Weights of a small GPT-style language model, trained from scratch on English Wikipedia: 134M tokens.
Each number is 128 + 32 x the weight over the matrix's rms, rounded and kept within 0 to 255. Layers, rows and columns count from 0. Numbers have three digits each.

# layer 3 attention value, 32x224, rms 0.0921, rows 0-31, columns 168-223
096072124165109071162057100123117088137118133057124144166140209091085116127045137125193138128113125154155178091140121139084160102072142135112072147105193148162086129122
124135096064117120169070086113189158080095125144142133157113120121134166099212114122145096158145104080132110158135156154136136134061090104099150056112142094120165114155
096077054120047166133177115102109185181115111115101098177174135179197194118169094101150137099133121178205113132133156077165104140107103132091099109137179148142131179145
097109151097089084132174087090088120123089176117084136144118151096091098121105087134134142114120144184103141118137126099091088078147048124107116124076157093128153159180
152140155133154170126192102174120186171150097088152106084106046148138140206108149125166143152140099147136165120138124118184127092131153085114132094124144142129182128171
094144089142115125231121111168139160128154192194166132154131151138110243169112164067079099123104162106064098124116144135195064147102155146111097138129113164099120125164
076124074151138104139149191132093150092127147100129130141203170171141123093128131128128081151157083123170145106120127158134118184163195080158099144123123095182099129149
078159141079169115134107099100093136092120191146112127175164082123153091114120123089104179155108142154109100122155125138121071129099079150088099113156105081088148094165
109182123100103086092165121118126145184144106139148072172158104147145086097174098122048096109157120127070105097182161112142129116149130112153151081087165104182130054080
115097121117046110125105079172063141153182179128153138194151126125127131183153156129092105126106087164093136080131099165138110138065142193151129120091171120112131116103
172102098149142209143068108068122063175152070099144154127104164139186092077087150091148107136108083129116117127075140160104167123119101091086148111126107160130156136163
103098167120085156120165140075105121083054089111134160171063172150134135131108155143081124199110121159118140139150082128158165112155093142169117130086130139133129169092
149081056108137110145140080092102090115098127135079128138093139119102146120108130193112157125169121130074045118163128159096122130094057124117088142094103100156192145126
141108115178115118106107147112156135086121094102156212072139117163104154251170124150092140112119154153141153090167151156112121153133141149135074084100162121184130087108
090147089123098090151093164081123100139106088095114121108120095183086134079129189137157175151100113120063103103145137053138121140110143152158096183117125138141184086098
154101079110146163080190126089082101081107080036135079138112107134103093134128133132166120112157121149117134138059100177144129121140132135148097130176127188138100099164
092165186125116105120142121177097157101099118139183090133110091124134102127158155134158191186141088123162138072162088118179152165109127142132158138108131143138158160095
102082155094110062175149161181162155141151097110071158118115122128125093146146109127161120112136127148114138105055088166026141117145138104122114164116110137142131151157
162142117154101125107060075098078144107100154102154116130161123175084116141124090146075121185163154109146140133083183062149128115093064141133067150097104145131095169127
125078132122094103162115164138186126059113071174119148057130175123142182151176117103172164136215081106085151136072108145135113105105138119108173172071129115082144130106
123111122140086124167087117102088160109139110089083135144100143103116117118120145132168129104086172114161124145170134106099148142101118069110106133073151089074128091107
182139162169103129099078180105127160151128137135176133124076145122149154134155164146133128078194141108132088177107107115106159115132126107180058081179090137149151137145
093151142117166213110116111064138134166105120134124138162170175056124129104102116145135096149174098138161063182093124129135121117084153161145132126173142131160217170121
098095145081162130163129106150145080129111116106167119189147171096152148160153203145170145122057071148098139143132150168142134156162122125187152102142134132134136109111
130104059162156119199133110089139087150096149158139091193099143148133132142182072113147150124165102145109091082107081134104130156171164115060166063137167078116097100093
132151149083162111153077128149144111117193090124138124136116118152115083123120106117136143103147148097179146043162138158154048092129139135131089121131138102100143162171
138087080107113134067135140138104123152107072153148170090077143123104080143125185083135130181146156110094111131072112153177145109176136155156154156147176096080166151128
061091120138151114141143111123150109136171121186122076075123120125145158110140143182119125116099129162134142132115150112138164163129082134061109149149127123157130155094
091104153159159135094114090132120120155120119133103055117151126222096148142105115133158158189070148133087127139114121152126088143174159119137194087170172115102096135095
108142120116143053201157145121153183136129100109135101122123160160133134152103115157100117109146082136176111126129096114145160128073103209169138121089204184112125150168
173131151166122129180103168123107110070171137108109091106112117185125107121172045182142151112166133115054105113160163161081073136108130100165175139106145113094164101152
143171104130093181151164166116110126103126090143072073091111142094108149082144102132097140159135065146115148121120137159058163096169092126079172136157147195065132117069